config = dict(
    n_layer=12,
    d_model=512,
    n_head=8,
    n_kv_head=2,
    head_dim=64,
    d_mlp=1344,
    vocab_size=16384,
    activation='swiglu',
    norm='rmsnorm',
    norm_place='pre',
    norm_eps=1e-05,
    positions='rope',
    rope_base=10000.0,
    rope_fraction=1.0,
    qk_norm=True,
    attn_scale=0.125,
    bias='none',
    tie_embeddings=False,
    parallel_block=False,
    init='uniform',
    init_std_qkv=0.0205,
    init_std_o=0.0,
    init_std_up=0.0205,
    init_std_down=0.0,
    optimizer='soap_variant',
    lr=0.00487,
    lr_mult_qkv=0.5,
    lr_mult_up=0.686,
    beta1=0.95,
    beta2=0.98,
    lr_head=0.0075,
    warmup_steps=66,
    schedule='wsd',
    decay_fraction=0.853,
    decay_shape='linear',
    final_lr_fraction=0.1,
    batch_tokens=262144,
    seq_len=1024,
    doc_mask=True,
    train_tokens=789100000,
    steps=3011,
    dataset='wikipedia_en',
)
Each number is 500 + 25 x the weight over its row's rms, rounded and kept within 0 to 999. Layers, rows and columns count from 0. Numbers have three digits each. The size before them is the row's rms in percent of the matrix's.

# layer 6 attention output, 512x512, rms 0.16, rows 214-427, columns 128-191
104:507526508498511508525490503479471494525470530463453449514522479504545476510503510507490511462532492518514563525512443489498549473523541516521500470494488451531530600500470479463525520473490492
100:500486488454512452516513511552450488481492556509499491510510530534529491473507539484500534522480478465503502495510475524496482482527484507514566529523484538488456468520495481505460471514472489
099:503531510515489500491496522507478539510528514466500455517534554513534481528487467515495467499493553520552464470510504477442526454498519508510530520484506505454478502534472487521472518501487501
094:521523489547509515467474509474522473532509470510507493512480471552488494525524535446504463513506497501526548480527482463487492521490545504492504480503502509464569561498442506458513466466526497
098:522482495514478502481499484479506499490509469518530539512521507497507498511488427503485468504516560512516477478534564504480456507473490503485519514487504493463457483547501533524497468519547495
098:499520479496502510479492457484501485501513531556504507500501488516510494531501488497489475497519513506494500551540514489509501522518541487490510495461498521525519441467518530503488480488521486
104:525511507484509488521476515511480508525447463485517507524498546473499497483495489525536516497507444513505490477501522533512495511516509490493477486481510484525513490527454499497513541520483483
100:484515511496495490498479496498494465491468511473513511520493513529438501512511501514518514512483538511470503459478557466517458525510479536555496534498486529539527499474501520535491529532512510
106:476508494485461533481499486512481471511469536473513464498504476507526470461487510492483501509493473543492487445467476457504465493513486438488523457508502502496491515520504488533482458477523524
099:498517507538477461485495504504521485458515537538527530486530510524481546524452470500457465477506528470473504532494522484493472486511531513472493495516502478443527460525520481514508476499474537
100:504492498503455543519555448523475513501548516489475498527507523508509479503479500501460534507479536516482523483487499509452487486474519484534475472488495505517502505517527497534447490516514505
100:506462506532489478474551498486484476511503498497497507518523514532523501518529505512466479466504524467537502511485519518498551505547481552520477483491483438491517491482514524488517495486438478
100:484484486511494523516510480504503506508509531509521462486501533501461534515483506500493507528508502522509537433532475481464476503491482514537481483465511510474546526499481522486514494511529500
099:505504514488488516495464508517506479516512525549499478542518483508505507513470492485507513511504527484476446536512511511492528493515506497491519493487460487502527477476511522496488512516494523
143:523491521500517505526478487466495447506520490513511511521494483474503502503484439508476514531507494475480517496545498509494495521485494494473519544481510536511470499500495496488497506519509505
097:509496518495468522512520519516520535495492514536510489508475482517487484487522498497494498522517471505504504475509491461472473477459501505507521491487504506500482500476491507502471490504513484
104:487514505513492534482504483480484505531463514488492510466481493527470496501458479491506538513477550487458503527515541487524532498506488526495467501491524505489499524519507468507493480491493528
100:520497511521455510487491526452496509561532497482576510508499502536479466511507493446515474496510489489491480523485497477516488501498489551552528480498463506496537524492477519461500503507535509
099:560524528465501487532452477490509488539498506452565526453481502476547502525486490538471500499485440477474499484505494520511546536524507496516497467491484543478480510520505515476510507505522530
101:479500539469534498500496484488466504494561508509512489521517456498535503457495509483533521486510528511494496483543476502464495499483541497492496474514548502504499479486500509502452522513484517
103:513510475494483495487479517503458536494521526504526517482501471495530504537485513495487494539470517482510530474506449489518521475486457497536510481514488555485503516505524484496511511483525527
096:488455521456468456494537511537492498488471511513482519489475486536536481487528543453476516515488509517486502539525501475498508490501451468474476521495513504491533490482475484474493525502503514
097:520492533515519510431495449476518486479489482477515488496474521498503523496515502525525494510513489494542475534467498535502553477504498544477485493496463510514494556497509502529546483494477475
099:490519480548463500501513489548511487493489492459439498491506524484498479475481454459471510512523502551485534533491500537510504462496480470522523524473473480473472497501511489484544447514517479
106:473512532502558501501470518484520494506522462497506455498494512491485537484489471482497516529491509433497529542429502541505513478503494469508519467466497513528527516459462559502496504503489468
102:463480546498476452504477485552455467526515514510500443456512507500485509474454490487515510493454497509493520465504554489489534475517457504520504519478570516479551486525483520545545464498467500
097:542495492522490555517518517472478512509500509520554532479496537476474469496429539526486521479504526502502508522510500504498462503486490524473484513491481500529457511549465521509471531559467514
099:487527462488530500489527502472546503490518506494496532451462494500473517446498513500483478515505474495518504481490519497512466504524488497516548469451532505519490511534498460516498489486477477
106:529504503512467524519509505551504482502505487508473505542528553516495501476494506543516481501479487494516484517478490492532485471524467503472559500457531513506495508527511545544503544480481539
095:481490503482493534487511533482496534487452502488505476513515487478506475519503516529478518528506527469487488509521489505487511496521487513510515528482498493496521493538533486540539489498541496
107:478537561502512519507470499520492473531472539507503490518506490518536529467518496489478509473520457485506478491511503508481492497536498498481525486520475547497500508535516519521516494531487481
099:451499477481461489488505530535529468522498483512527543489463503518503498507509476514493479515495485508457525502510474532475501541491513473520525537487491492511494514500466486520459506504532515
101:486485459505479484547516520515469518477452496526502501504508522473461508484521518525493524495505535553517470521534470507492492476496463516515535468529504492464469512520478515496548498468493498
097:438521500520507499475435518449525482491486512497492464475526528486470494482527477527543523455481468530462491490484491488491497520495488501512493531513493510499479483480471501506478511498502479
101:538496489495498474525497497540477547541501532478508458508511524467530471499470477471491527487505467513472521482493469469517494507514477488480465481481501466469482480472489453491514488510511534
098:483507508503547482499481492527546500463505515527492499478472495503501492509480479490488529517509485506518445496488549519483475488482442463443496535534480468471495499483498504502486515511508494
104:432481501538479524472447518509523533480528500454462481501533517509507494486526482507511478462525493521487501488531492515486519489473518535527544470512494505464512483427513480494503474483496483
100:489492506520494524519513504490488496480508459497513513519519507503494536545491525500523495519542512486501475472528497512494512524541497480507450464481515491512514504494480499437556479505487501
102:513499478513500502493498533505482473481452509510539508496523506499525498474519518486548525493505500505535550458484498487501494509516523459485474480537487503475513487476519514476511513542443447
093:485497458512526533490528528488556508514529469496505496531464484509520490494508489487477506526538525509470491506501483530496499523505479516507488531537516524496499465515513506494503518514504481
094:475491525497512501486515518537490473486509505513476524513532503520450480513507492519451475518526495504491502547483508517486447480492559516490498513486500468506513508490526505483479522472460517
106:485477477524504542480507472486567476505502494520509511504493518473495495517516485502533489526553545494480514494488548494504487476490482590507482482482519515460490508436519485476498475492535469
102:496542489495514480533530486526533507525488487516510523521521523552496471479501476505472504506496530519465491514479500452476498489451483519463510521502480512492519534530501556499555450478518497
094:473491502531506467508525525472519520474523538509532453513486494470544546518505501525493522501528501538564477516530487501473518492428462491506482465551533492507510502460460495463455483475487530
099:493466508504510466535484478484540494513526506534505465509437487526464519506494513531490488528507506487551469481504500514480532475490499519461514496478525497529514485471523479466502474465449485
097:457529494503505500481486477500483531515473496506504481478495481511478466489494488473529471543529504529485509497490516495460475520507516502507513527456504511502460514481543480527479490490468465
105:521492470487503502552481505527509504476493521491488464495471452526511481501491511510472465535518545477496490510503486490466478491512501525547507485508527447547472496528507500489479497464481497
102:497549506477497506503510521456543507456517517492462477494534506497516460482485467488444508516511498502493467509497520508478516547438487511492528455513508477514536500532523504514489489512494491
102:489449483503491512489492508496512544470487553495515494493492531467545465500537493482473469529486517517504480471514472460473513499496520493534488509466513465511543533551520515475441457505501495
101:520508508520504488505486511514477491468497479497472453496494475542464441508481496496525507466472530504447478503512447481512546473470534491521478452471462485486565525488474494488519505518525491
101:466507460527556497465455500514548454445474524494480453471525503462504504454486490497517466508504515534497540512498486456515470491492506472510504517511520515486528514550448487513515467500507489
098:512494469510481476505501511489462515502483505520512493490530495523524522489468506522469509475529499478506471510485516499537525488482489481515448491502476537479543529471491524477530491499504501
100:467450515520504485459454473497498508520473482507454474493505473468518514495487490519510499511490535518492467484501504552468461498466488505509497486493509477512534506461492522522520472483518490
097:481483508586538504463481511505498482495497530515487473504545495494532503515524502480551522481478503517487527454507542479543503481519494501509494532536509501520527521506508480488500503496453507
112:470495507480473513486499552464502496531506516529507505488508472504506493516495502498487492489467494497455479495481560517490491543504501481522485471480480483499539549497488495508507537476488521
098:490504463480493492467505442504443503498503503512455517484468520524484421420504481518509456502495541508536453512475518442505502508482504490492507496448534473536506510503501511505476524442520565
094:512519533475517503446498511522504519545519493527525506532557453503498535516504506509530509528550476482511475490489497482547532495477551511484508540492499522480535538507502504513529485487477488
102:487482448496511502513546514462473474488468475474484460494522489483484497483471488533511512527491463467540494466518513506499487533528492488487497518512523485500509507483494475505495495454511515
099:472473493469473491512473508486484510508480481487508520548507537531511483482478494511506518529522494526509480478519532493497502513461507511539512480510530492486451496511504479495481538494537505
101:481490496489511469499523519459517506505507534501484484512520461508493496475555493498482529510503492477537518527464475539512457494522468484493523489476508514514539532542486524470454505500512506
099:490528473508487471476432494470484500491482463511475527494510480461501528462531435512535524437545473515485548522491491467478489474509461488519498492508478499512498533513502485463452476501482497
105:509468498485509512481479538524463530479497493463532548481454506546527471503493517481525487499534535514515480451545473481503500489498532497521474504494521490451494520479503496465478499462499530
102:505487510488472499509480535494543517453504532515548482490509486493486482514491480537460495521516517501489478542480444486496462533486509504470508499538477505563519515528529565507497547493483502
099:497487528501525511491481518474521491461484536508480519508498520501495473522500513504481502493513518539478528495527491510506499476500470535492496521425481485469534515527519480487518475476497521
103:494521454494509531490479515492527504479555448526434488506511522483502536508525507521521485538488482502524522508489508481438519530507487478448531489479542516520511507472491497501473509504457509
102:528475506473489541529481506510484466485458478521500546481457508493514482460529490492513503505513532530521499521549501472458480542499501528450542518465493517491514484483503507512494492492490510
108:528508498466506505535467462493462496477497519523539475513475498484499457487485508533494547469487496492515489576484493491517522517494472495472465511517508507527472471498557505536522474518474514
098:510483467469519497533520506509488495466515502511491489516466491511504496513471475478476463492502516503478501537466518483451497484516494487482514514477470475512479504470523505457490465501486523
105:516489456498479512539533463547517501527478499515464519512481520544521441467492484497506505494464482531502529499498513478524488478551508462472488515475497530496486510501493511485521485514525521
106:487504550490493510464502505496486481490490497461507449500526473471501482478544493504474492493492524506464510484497443508482485481533494489499532450522526509519531507491483502466480491498525512
101:538470524510521501495493476462480500540536496507470508525547523476490533477513512523458560493483495462494493519492503518501519529481442522477507490501482422525454465504514503512513470474515517
101:505487517486522521481515505510487515474522535539508488495482506493529519489546500498515485491495515475542496519499487508506542488462530510560505495500532473500515507499475490475486515507486462
100:476552501518528475526525527525545474465496503475483516532514494528487499499513516518518504504488540482560495524464470498484537530537484519521530483501493469464500509488480537455497519509491527
100:461501499520481495501502520480489509476503451471492494482472485522507474462521491432489492506518459518515490524527528478554477480494514458500498519506478509513505484507505488493473518473490452
092:515522517529515516473477463492507509501514549515481466470523497512488468543513442491473514556516498484519482491460518488507523484530496470514472500533524504492453523507526448522503451518468519
097:473516506513465501523465476474485500484530497503535499473478498536521502511503490553490489494552493512482473555513547510501525478473531540541486474498480522548516490501507540496516508526527521
095:519557442470528528517495544478478508507497522499526520520482501496545536499495460466496469488469480487516510517502518502522497501493503483511495489478514485468496482489511533507538506462467530
099:491517488487524497474504475509471498499558492492518523483476469511492492493543524505514493444506500489489488524502459510506533504487500505496523488497479536502512501521470487458533485513508482
107:504531503494446463521481458494471514492505508483511520542509508488522526487513509506465469494472501507517510517485509485507497532500445519484496535523519499436528524529484482572480438463470481
104:492490499469457498494493469476479512502542521499498549558492480505521489490513502489524534492495508506452463467491503457524465506451509476502478545495492506512500476496507501518496515495495486
098:498502533466535509470463497547515538513498502507497486515540492484491505489510480498494508501522542497506486496544536485530479484528523506472485495456530491512519516467487510554482507525514510
098:497473493532489521511572522535515506465461497539500534492461489455490489496504515505479467467494527520499528486493471498484508469473497509465529486528543478548496538514478494479546465479485498
101:510520487542522475501494505490489515528531477467523483499498506465478457507503486490546502473535511481563501493488468499537505507511493500537469516481519451486487512509491522454541521516499493
097:549534503505502533472501482479509511499501456509455475492526476502504450536524527498483485500470499504483500525492474469509496482491479475496488519482511509544503541499521487511497484534460462
102:485499502519515466529547448474487532481518505483479521489480464501494500488562513489501492481547586562504515497510486450518493472501532516519473494529509493521484493473499513439519486528484490
103:491507489516525508438517509491477509477526487503497523492475522484532513474524503491527497481496484511509506499481507512517499550516488495503490507522498502492473489483508495488516491487492499
092:470521524476523517493482508473487530471496498507517550539498527479467514518496443499511494491518541480485487493495485479497502506460544536554499482508509530523515512472508458505500487481528514
097:493488510507489488476502497488484527499472537479523537537465476501508501520428480535490490489460483536464516463521507508499494435515454510485520492491470518486480501520546489569489451528479513
101:500510493506470501470504524531526485522515496515520510498496509503471556480521523451535506502459475500492483491498498483518447506483509466493467521473500497509454493526482530481494473500472504
109:505501498520468500484515500495516554490554473516508492499504470491502488492512502498509504482523495515497518512541477476465501496517508504504504500492487495520460493491514478475545529494499533
104:472490485497487512515502492466492478538487490482524487473525520505495489506501522473501502520525469489474499508489456471539536504484522494524473507501509499495479472471491513476478499510494494
093:539490506512550474491522540497493493537498490509507470565536527510473502502489448456479483487511500490450513513524501471498519501503528509465495530539486514531516516477508536512461488513524546
103:507509520513522441517480503473482470515549471498486487512546517502476465519528509493480526503490512467503492500529470525491504496528543513496523495527498511489515510515476481509487501477488483
095:465512480512515528526537518493474497491529518492496489506491506493461506511511486481558507473499485443488517444483501469492510510520495508500493514481508431539509500503490504487479493475527512
092:518480514537475484464491525507471547477501466511489484489492465490498489512473481529518515497496505514447502508536501535504479521505483487532491515503493491530501430503486478448506486467546496
095:523482493510454521527512480487526436504517524548443502514485552515508507510495506514517477503484492507525517473507498485534500485471499508486525488521496501471510518545520518485496510470530448
098:505535501504486460518487480507490436453533498496562514487535511529498522484470505470473465479486495506519491516477534522503484493509432487483549445487484495505509496503515498546529501535484534
103:520475516468485501469477478522454491497488483519511490498502532534497484529492497506477552491511518506515494518524493521445463498452512460522502522475466525464511499495501500449479529532554513
099:473540498490515514496505500488514472467477508540494505478461482488524524529477502529462450505516494524518526506474481493490543497488529536500473494497506502498505418492466548465470477493483472
101:484523556497497514508516493504449507520541515489475499511506496543490491483500506510496504496508492498441475479535476464455512519501504492524478502576514497484496499515520482450488478510465516
092:519485507459500484465533473489574480508526508496523498452464467505457490513472513499545492486460485500472518495480511475490509494527498535454494491496501521488467492508511501546488503540485470
103:557495535491514504521529468448500555498514514480517498478492436499463570518473559516479500502517516520503481534515503524489520521486499498522499465518500497478442502480522504537523498469471482
096:506465524542508486484528498495504507498538509523471534503484547502479473538470487550492482511467497512494531484502504464466479506443506482475489497514518479501487556492529512533491472483526487
102:510471511488490482516499558499515498510510474513517512519525454528489567507485479462470484498497494485479492522512470543456479480504495489489537459526496535492548489507484456474478499503465506
100:531482479499487494491493462506499513469548564510499547467495480468492462504485533566538480492519528487509522499512563487520491445496505502509502498439490482457463498524517526507506510534517521
109:544501508522477479498497563520503506499461514512502496498485509490483497476513453482538458536444501488485490511500504465503456512563496493473445502510500484493546460470520506499497532507556478
096:491510466513498489507512520496490510553485526508498519506468495509486477471518511531491446476542510532489495514475495522524524493498513441509515499534494505506457485490481526453476486494544549
092:494509523492488485514501527485479546484490505506479536477470489515498485518485537465478476526482558508533489505513492533484476503477488482495449533495502492508490513517511497453544476544535501
098:517509548496508508509502541502495522470526449493471482525494511535465542530466528478426532514531501451490472467469515474552491481467467531531519472463458475530475517532475482471450542512474527
101:516500516546496542486496543497475476457505503517493525496516526500534527502539465492474489449535484499506498457501525507516512455530540491515466521523498519483487505468520488472452509458520499
104:503477516496504491502475525492524512538458480490524510503443468475513480484498487478560511465523464518496484481543527512500491455482532479528490524485550477487509457468501504534526529502519496
108:536541559496504506538536484506487503482504498484505499503515517483460471538477496519443475517505509467473475520469498508541501499528553524501510509491497502529506477499492530489473509519485517
097:505499474487507533494467510543510525521462501485514506466535493483546520500485489525480475517493460483483485452480502482544474538534501521496458510495520499494522476515455459508498486479542530
097:478474530479473498486448500551492455541520539484500462520529512521439470478474522538506539486501519509481448455506513490496537528501506498496514507507509503457474479502459494518458477532515491
098:483488500534497469515517492455481501534527522490489463506541499507500496482490495526492518483512508495489486544507483522500482504516518501436504491514519467486473503537533508528517479494485505
100:533535507515514474466503531494448500480507526526482459513507514515524498510513550477479519465486494498540492509495522507511478524502512481503497512492484557514509466496499465485497503515504491
100:510512462523527543497494523512504489486473488501555473526498509471532476491492507502501466484463535525499495517492538526486489489484471542476446488472508490501503469528530505507474509525477531
104:470445487496462564519529477482480538492449484472496516503527527518537475487554487532496509507453505518519525477506468476506487549508497520495475532548489538543514495493466452531522469510471526
090:490493489514523507529517498488505496523550496510490496495514499518490498489497518467488480481485538449518499505491541511485479491516505536506514503497552509517466463510520507518483541493483518
106:525501488517501484543490493469491489517470513468508470499497501511485491485520512499501498525490496522466470497510498531511500500513497501500521464500500508494511519495502501489499485500460499
097:488480500521494528518517513522522492493505524484500534506485503525490514559533507483481521519483496526497513494481503491479519519454499523479551486487510559512525522462490457506481527522492485
091:479524536476500527505498528499507470508523544506440480528518534499487507478466520499517526506529486518468527493469501466494492487485488484525475511504457517476516511488468513504528466495515516
099:513483488565538500485501499460521505539486505465480466533480518480506499457530502450487515524486503489511441543511511473519496538493493521507506539469511506530511524472490476520516490484483466
097:531471508458511459503494486511494484508484480503475484496487488465524531458561528502502517511512423503507517545527562479504470458509493525499517499510490574480503511525483495491483515507511488
098:534482514525495512505516458480462531520521497528477461469490517522517528464482517478482518473524465458497480521497522480496519502510475498485503494454503507491544564489501542520531465462464515
099:516492514522468477468431514489520489465461496526454522500445485515494482509456498542512536506495508493517489528506487503487493473477473487511511529482533490505538540446516485502507525498498485
101:441440537516500463524537534459510522495539514518496506445519467491476482474520529498494527512498476485510507502507483511492505477493496528516523474505470547519474545484519494480528466460542515
099:503528476528514480525474500500490460458524475519533484517470489514509524462505478508545486502475471442488496500483501476515521514484484529503457513491503513492549490450484533516508541506474477
096:480496511476527514485452540510503522508434514478464507545498495498486504553519538487499556548495474526478441484478495522504499482459470486525500552529509509497513452504507515483527457471513511
100:493494509531519507477508552512503546527485500493564518468544490473507492488505492476487492497528538519487500484502527512500527519530511477400500545481486469506465541458494508474490513484471443
096:463545479525531486508500460517541552493535493469512467505514482493528499481496509525541501455518537476474530501512500541527486489476507459482525497479501490527488518478491528517504479513519492
101:495538522503551499560509516487498484510502515467507512522488511475480525519493517478465526481533510501481470453486530546474480488552482494478501449492531493530525493506535517500518484503503497
100:547474511456482436531513501552494514487520451505507513453444466514526494464523510495509448522485473498500498420580502445489513542475508485498479465507495497481498456497498514493516492522530518
102:474487509529460533487534512440522517480545492470517506463523478446491487519441522543520495482502529494534484533507508536494552514484488467489537504516542491518474528438524497522502559525484497
099:456496515468499474512526471490506489498511511520479516517504474503519515528541462486510513519527524520492477485519477496466524484517503467503480497557469509505511502505462547463484516513502510
100:512540487500503528546477521493469515510508527481510435523495492516503484471485452495504518502515542483484464463467519489507477479532502471512448450506482505513486497483531560514542499510470550
101:503491486490494511504483496478544512552486444532524508530446521483451513461532554501537472484526479490504512515503552511488497487503530518477523507484462493513463534496481523501496484481503438
106:515467505488489522482469470518499485480562504522494498463483532518470511504499534479516496487548546529531492515482492504493505478496473483492547501501516500481498484538552516525501520497500492
098:507513514458490501478513463521514520520517494439522557508490500525507482526536497481453507514460468489500510536542462513522509438540510512532487488525519492498511520520457510485491490508523494
103:505483503507498487499531508521496502511536524454532516479500519534496504470511525513563490511514473519508516489532508517453490464515509498500517513527479502450518507521494488492496511513522496
104:501480479502533523532506504501496501513492494509495455486467525551527470497462501507526524484463495493532539563499516485510478474458464511509489513485486491488485506492515564549477476493507482
128:495462501493513491495558502489462533493487502509474474501492500498480476497472490506505516496501500520506487509481511486485475508461523546475507507521544447510483507507482496500512515450491495
102:445469421491462528505525531504516491548494510482520525492501497518498536474464489472465493519453504500465501532504517509497492525496501513481502486475518504488497450489482544518512530524491459
096:474450498486480546512477515517493470532480505460488469512574479489532525458523539503503505514511544480521529465451470462468492525479488464539506492539500467515529466476504520479492495522492487
097:491479489479490501521499468524494489475517482499505467524515499511494519474466525498552528500488532494506526476493504508497498491539476522469514506526517550518497448478490484471507489527490502
103:474489485537482510500519505513489465494509506526482468492504522486511457499473495519519502553500490488508499532498541489531513517523532503495495488520473535511487490498510464508502524547494465
106:509506515480497490472511529482483502511506519508519431498436542517473475489466521544474451470478472540520499519510515562470473503481480513497493515499487509506469549493487530480484527499508497
098:503533499538530522527523549486539512524516500537487520500498466526513491472444535476448533506478489491542467480516495463483519488503515500500535469465528484501484544515511452469505490528494508
101:479530490484514526519481491510505522496483496492506477525505498510487482502479541492491522517499484451516499452485482522495496527491527481526477488508516483538510498463503503496499507453476526
099:467510512506472491511514494521523522529519491512491514516444494573489505489512530513484506473481499505512483537479465504473523506520496501451491497509513516496529504483548529465506455535465516
097:484531540473526525503519453490481480505526506506523446493501468512485458503499447470469508495503486504503484447524494490530463520513475510495527515513486506484477529482460485536489485513523480
100:527506450499500540499497504493480451475479491519514525534514429465498513513481487497461510525515505460498484499547491522485539491514515456478473470476526496440509504494514496468454505514496481
099:486478467466525499513529467532543511503525517479489470529502467478491475514476490454527493527503518477566523502504511520483478470523498453486455527482458488504483546491500494513482498469489495
103:479508528503503520494537499499485498514512486518490477513472476486523493477549470529473474488518478469508454483505488494498505484448561538508460561526541487514499488487535541505464516462497566
098:460488470523506515488519504491460471483484499505529529457467482498478500502487486481475508500496478526481499531520499486502496507491477484514515483485483521499465516563487520507488511505531430
095:506474447461464556501485525485492481519454521483549523536509455489468483507507537514491561479494485451433536493492505500501520485491487538503424489485534481545499497513512515519489526477483477
095:520488501530508529489525493470501516492500542487509499470520523496509558482557534466491498499484542479520490494491479490491493550493536475517493495506529499511533501501465509500542506530512476
100:483488504479501501464481513501475519474486499491472491511480492499500462521494524530490502521514503507525489491501539531487459486489514494476497484499523504455496480508481511564476495513522536
092:481512511483539518517518494510546497473516459508507544496499489515489518461471538530497505528485492498502496518535510484507493515514484528487480464546496470509471475468495506439521473521486508
094:494491517482486448510494495477505550511501490527503501493513475517474521492532521522522529489465513507501511485505496454529520484489488495496510496497507493531493505474479523497512543509476530
102:529491460544534536509517491452547459526488476504499481487482489514485493451490538509513520493533507500480494508494487540520495504492462450510510482450501477510479506499544501509506487463494447
094:541506502463497504490518518500499549491501493507563513476479454566503532515539513545502472529482520553445482476503474498498520482517511456484503502443493469495498511508492495492548528536517510
101:523534479516484524506490531514501543484502456479477474501491507499486527480479476481505526499504514488505528502496486513527486498525507477496492512483510493516508495515531511518506527519489496
096:487507484513488543522562546509476517479474481477495500499515493528519458472482518520488535500514505466525516479508473514495516522497533526494518473528512513545469509462493509532512471490552511
103:512507531502492540448483537528510514465456524513489518535484496524524475460509482476517476509501482498486481555521548489480505493476494493493473503537512531433517519514510512472489495508430477
114:481495492528482473486487494476476488528499496526524496498490489489478477481512484456488544534511523489480530479565473484511485487499493462491467515493469503518491485499502507458516540475492490
106:476467492512494520492526497467528515486502492493536547467550473522513505547458528490516483473525511513529514483528515514502511470498529519477505499517514495473506548471515485537494501480475522
103:522486489445499479506507508483496508517474498489480507505487480526513455523495499510506456498497496468501492517487512526477461497497486489518493485483508502520529494505497511473530489523509486
095:469483477522500509481520493504470522518460470486524518458547521495531495515495464519506464476487497494496494547509528482490491494469511530493484485513487502517454464553510504545518530562495508
101:485529435495488497496524480529505461533452515472479502491487492487475533471512534506494502473506467498498539470515493485497514487527505533487507503450505504540466494470513472526525451517498475
099:488532520498507468505464471500496507500447488520478510531486484502513515521412564520527530492499479458523524502494478485515486526517519498489512506488499517516498523543505505540496459490497506
100:456530460493476508474505519460521449503558482479485524474521505491488538530520513480496457526492472532547508472508467498467486531504530490534528463466503516467490492484503495484527493512499451
099:506522537472472480548486495529477514523522487494508482515480487504481463513490552502492475484481492525514480480488538485495485471477539492516485503486501488481526443464524511468498542490507533
101:494475486469494488475454499490483496533502525496504480537496500490477500498468541505490494495541530505481519509483497504505516507524475494489459484500510416480491502524543462508476483478480506
101:550526508472547486520487494529467556489489499526495500495448515521493502495447502501502507481495514517490504543540502503506514505456454508531467508517516472493484468533490517477482500499492502
096:521504544482511517501478527503470533530524516521498486472492469514497530556506538487508478473505508530509507512486505558458511473496506478482519488483489489542518499540518541489496519511505520
099:465459507484539523485543511525531542497491478460494483507490512509475486495485473521500492507488512518470517468558473466521520519540464510531484526461513470542464500514525451502499476508510462
095:486490481487486512517490545493494449471488470514495472458498448504481463474466512500501522535474493496549471460500530507469495498514502476500510496497495474490506511519520527484506524531553510
097:497537528518529520468496526493506502535520492473495500491552509518539479502483495527475519502472491472521522526471474515515532526480536498488507486534527487514482517532456517525497486541501498
105:470462463511494466483476508472518478480502487490480459501495510508473492485488451470478510467487540517511486480476467473529494506550520494485464499514537490481469525518512532478520503550482523
101:516511496531480473496469517521475492519514535483508493492489498500494459533504490525455500496520506488477491445480513474492525538523517532496520528507489530509465513498492502461496520493484512
097:473494485516457493460528518491491502482493535468527457494483451482472461514499477492484459479537522456536467508522528531494527503491509503515486478500462470477484494470515501515489513499452523
101:459523506549515493472475509498505508525464510513496488513527529456481499529479514510517514496512488496506526494473502506501477479536509521501482506504506487482511555502517502492482505524464511
101:471472486485471456496484458515492456496502468507547488465467498501489472500509446502523501518539488505538523525482492489492491519494489465509484463529489503520502452504513538474518505507543508
103:518469475497488475525487473466512498497498503515497506478489501521478529499486542475506479514447483475494481502523520498542505513486511502509485543473531485514494502534494475498528520516523492
103:488553544558503479514501528521488462521514517508490519502468509506490568525467464509466490506477538505465511448527552510511534444482477507530452493504475527472489506528458463481521474489574494
098:531529519521446509468496493506490495533504495508517511535541507493510517521480520516535471490500520476536505521484482508507494505487493551492579494519506529487543501496472493494548493480495487
094:477520491503518524497475514509531539478483503498527510500545481497515485543508494503527504477484528486510510512532502480497497515511499515517454475524518520549517515547487497536493496526528486
100:495488512475495519443477487464494484486505529530520493464502539512495548482504511482507531512497495461488503527484477532467458511512464520496513525522481494467511510477510478478456471522472482
105:541488517513486526516474485496468551478494509505498474510508477491537495518509446484461521453483550502521473532530524484502503529456526506528517508551480491475481532504461520476480489482495473
098:530482501482497527497506532495500507503476461523489500493508521506463490484524519474497481498526491464547481547501515495520482502480465511495515501492471500520496516531486465517487523503519483
125:493476481470507498478492478474512492532494511495540529488443463509507494517512565500496506511517514512504481513472501520517484472491486486527538503481519503494474492504516474529416469539492455
097:501516570492520466481531494522524493534511464506446542527482497522472508483507475485435489451485517521493493477553506513521508523525489476468454562470497519479499503514514500541499510532455472
104:473517499453506513500556526494509548477520437497530485474466467494526538451530506468511461486466485487512533525492522531502511508499523515478527461499477487508515502503520516543507518530514541
094:534527517494520510535466489505503536523479492515490520472500510529495491513485502526541493548460484498496525448445465464441439486521516493475496517539521518524551482496508514526499529526494501
094:520487492514523486479540498490479541525505461467515513477477522517503479473471540492527486459469525464466475486527513509463531477475476457498507534466548491507469483485518468510491467422503456
102:534487521502486472475511467519480445541536495513455497504503488507473450467489487505499490480517490473473473529487509453493472495486520542487509492499473541464508513496496520495477509537506515
096:485539476483482505513494501505503511484502503541523481484498543536497518459493464474489433496484524506496502469503496459498500513510542524463476501481488498459465513495496499445507484517474524
105:418516537518531497540480521493486522484486487458500497516498509473528507491518476511497508509518528494467517527482506524483511510520521488505484477488503463529555496506488504464521526505513494
104:499517501467512538494490527510495510495486517519510515503511472492494478508464503530492511524491524521481512504508474522495498496549519478486549504476486508522494486460501497524518494498451528
111:511462497515503531522524512519537529555480482452518480478510528456540514485477505547452539520502508461460483457507497549515522498493470481501513477504499536504490514485525467491501514472519485
095:500551490453491467497478531486487485471466487529512472507497515503501511518534459513498489492480508525437467480510487481506487553484505489488481508516469477526474477490489514471543513520533499
098:526501498524491517507515492523496494500522526508542486500490539449496500532498490469423467514542528483500505481531501474493531467466499452453533501471532502512505460556545491500486507542447513
096:469440511519475487524501483523511489454524490541439522504498514497474510487473506490487517517502472498498517535495543530494481467514507470522513480490496469502516523550475502499505484493513490
097:491507511494533529495490478579545505457499540511533474494487501487480473473520509532519477514485500498501545477496506478507486563473482445502482506496489505500490507503459511522484527510537504
100:543508506465521520500510511513517527541501491539518485494475527472471526524486512525480471526507506498480496561513469544516510502476483492544523506517487461509450490538526503556516512494500488
099:523518476526507549514456520509456531473479496539477500509529505498448438493465522511501520488509526532510485522499512518476508536503514468497534503519448494529504476470469484490523515512495492
107:485470505483533496512509487520516519512535517534466505498488524504529487528482509513485499503479498490514532471472456547477523516518497473471492440504480507493483496511522475432487558565504478
107:530509462488512475514494527492525492514495526488508523534521489475457513449480519521528491475498503476522521535484543525496518501507458531515504506503506512496474479504502528486480489512472422
107:520479509487457483491555497459525491506479470487538490526530551499513546504488514524520477528513492485504488483488466492532546508483484514520530492520487495490495523465460482487479470492456545
100:505522493506521453537519529487498519486525510483447465517506486481509529560512522481497488527484497457489535521539475517511480494440478476499514512553505473473512516436491520458545512492511486
101:522525513499527529532547488491533506471458530468468476488506524504470499517538463496510487539484512476481466529512493526518480489523492561516513437506498488481461496487473473514501449534513490
095:482542480527487488501464520517443486501516524529515499471416481513487489483495488506513507492546515464491557521479562491508489495495489489503504465506485480509519479484499535488500525529514459
102:461511503525530494476495498502504490490517494506505514457524504514478497507464495487494487524506503518508499535520487531510466496475532478527472512491513494535513504499482496476494544518455510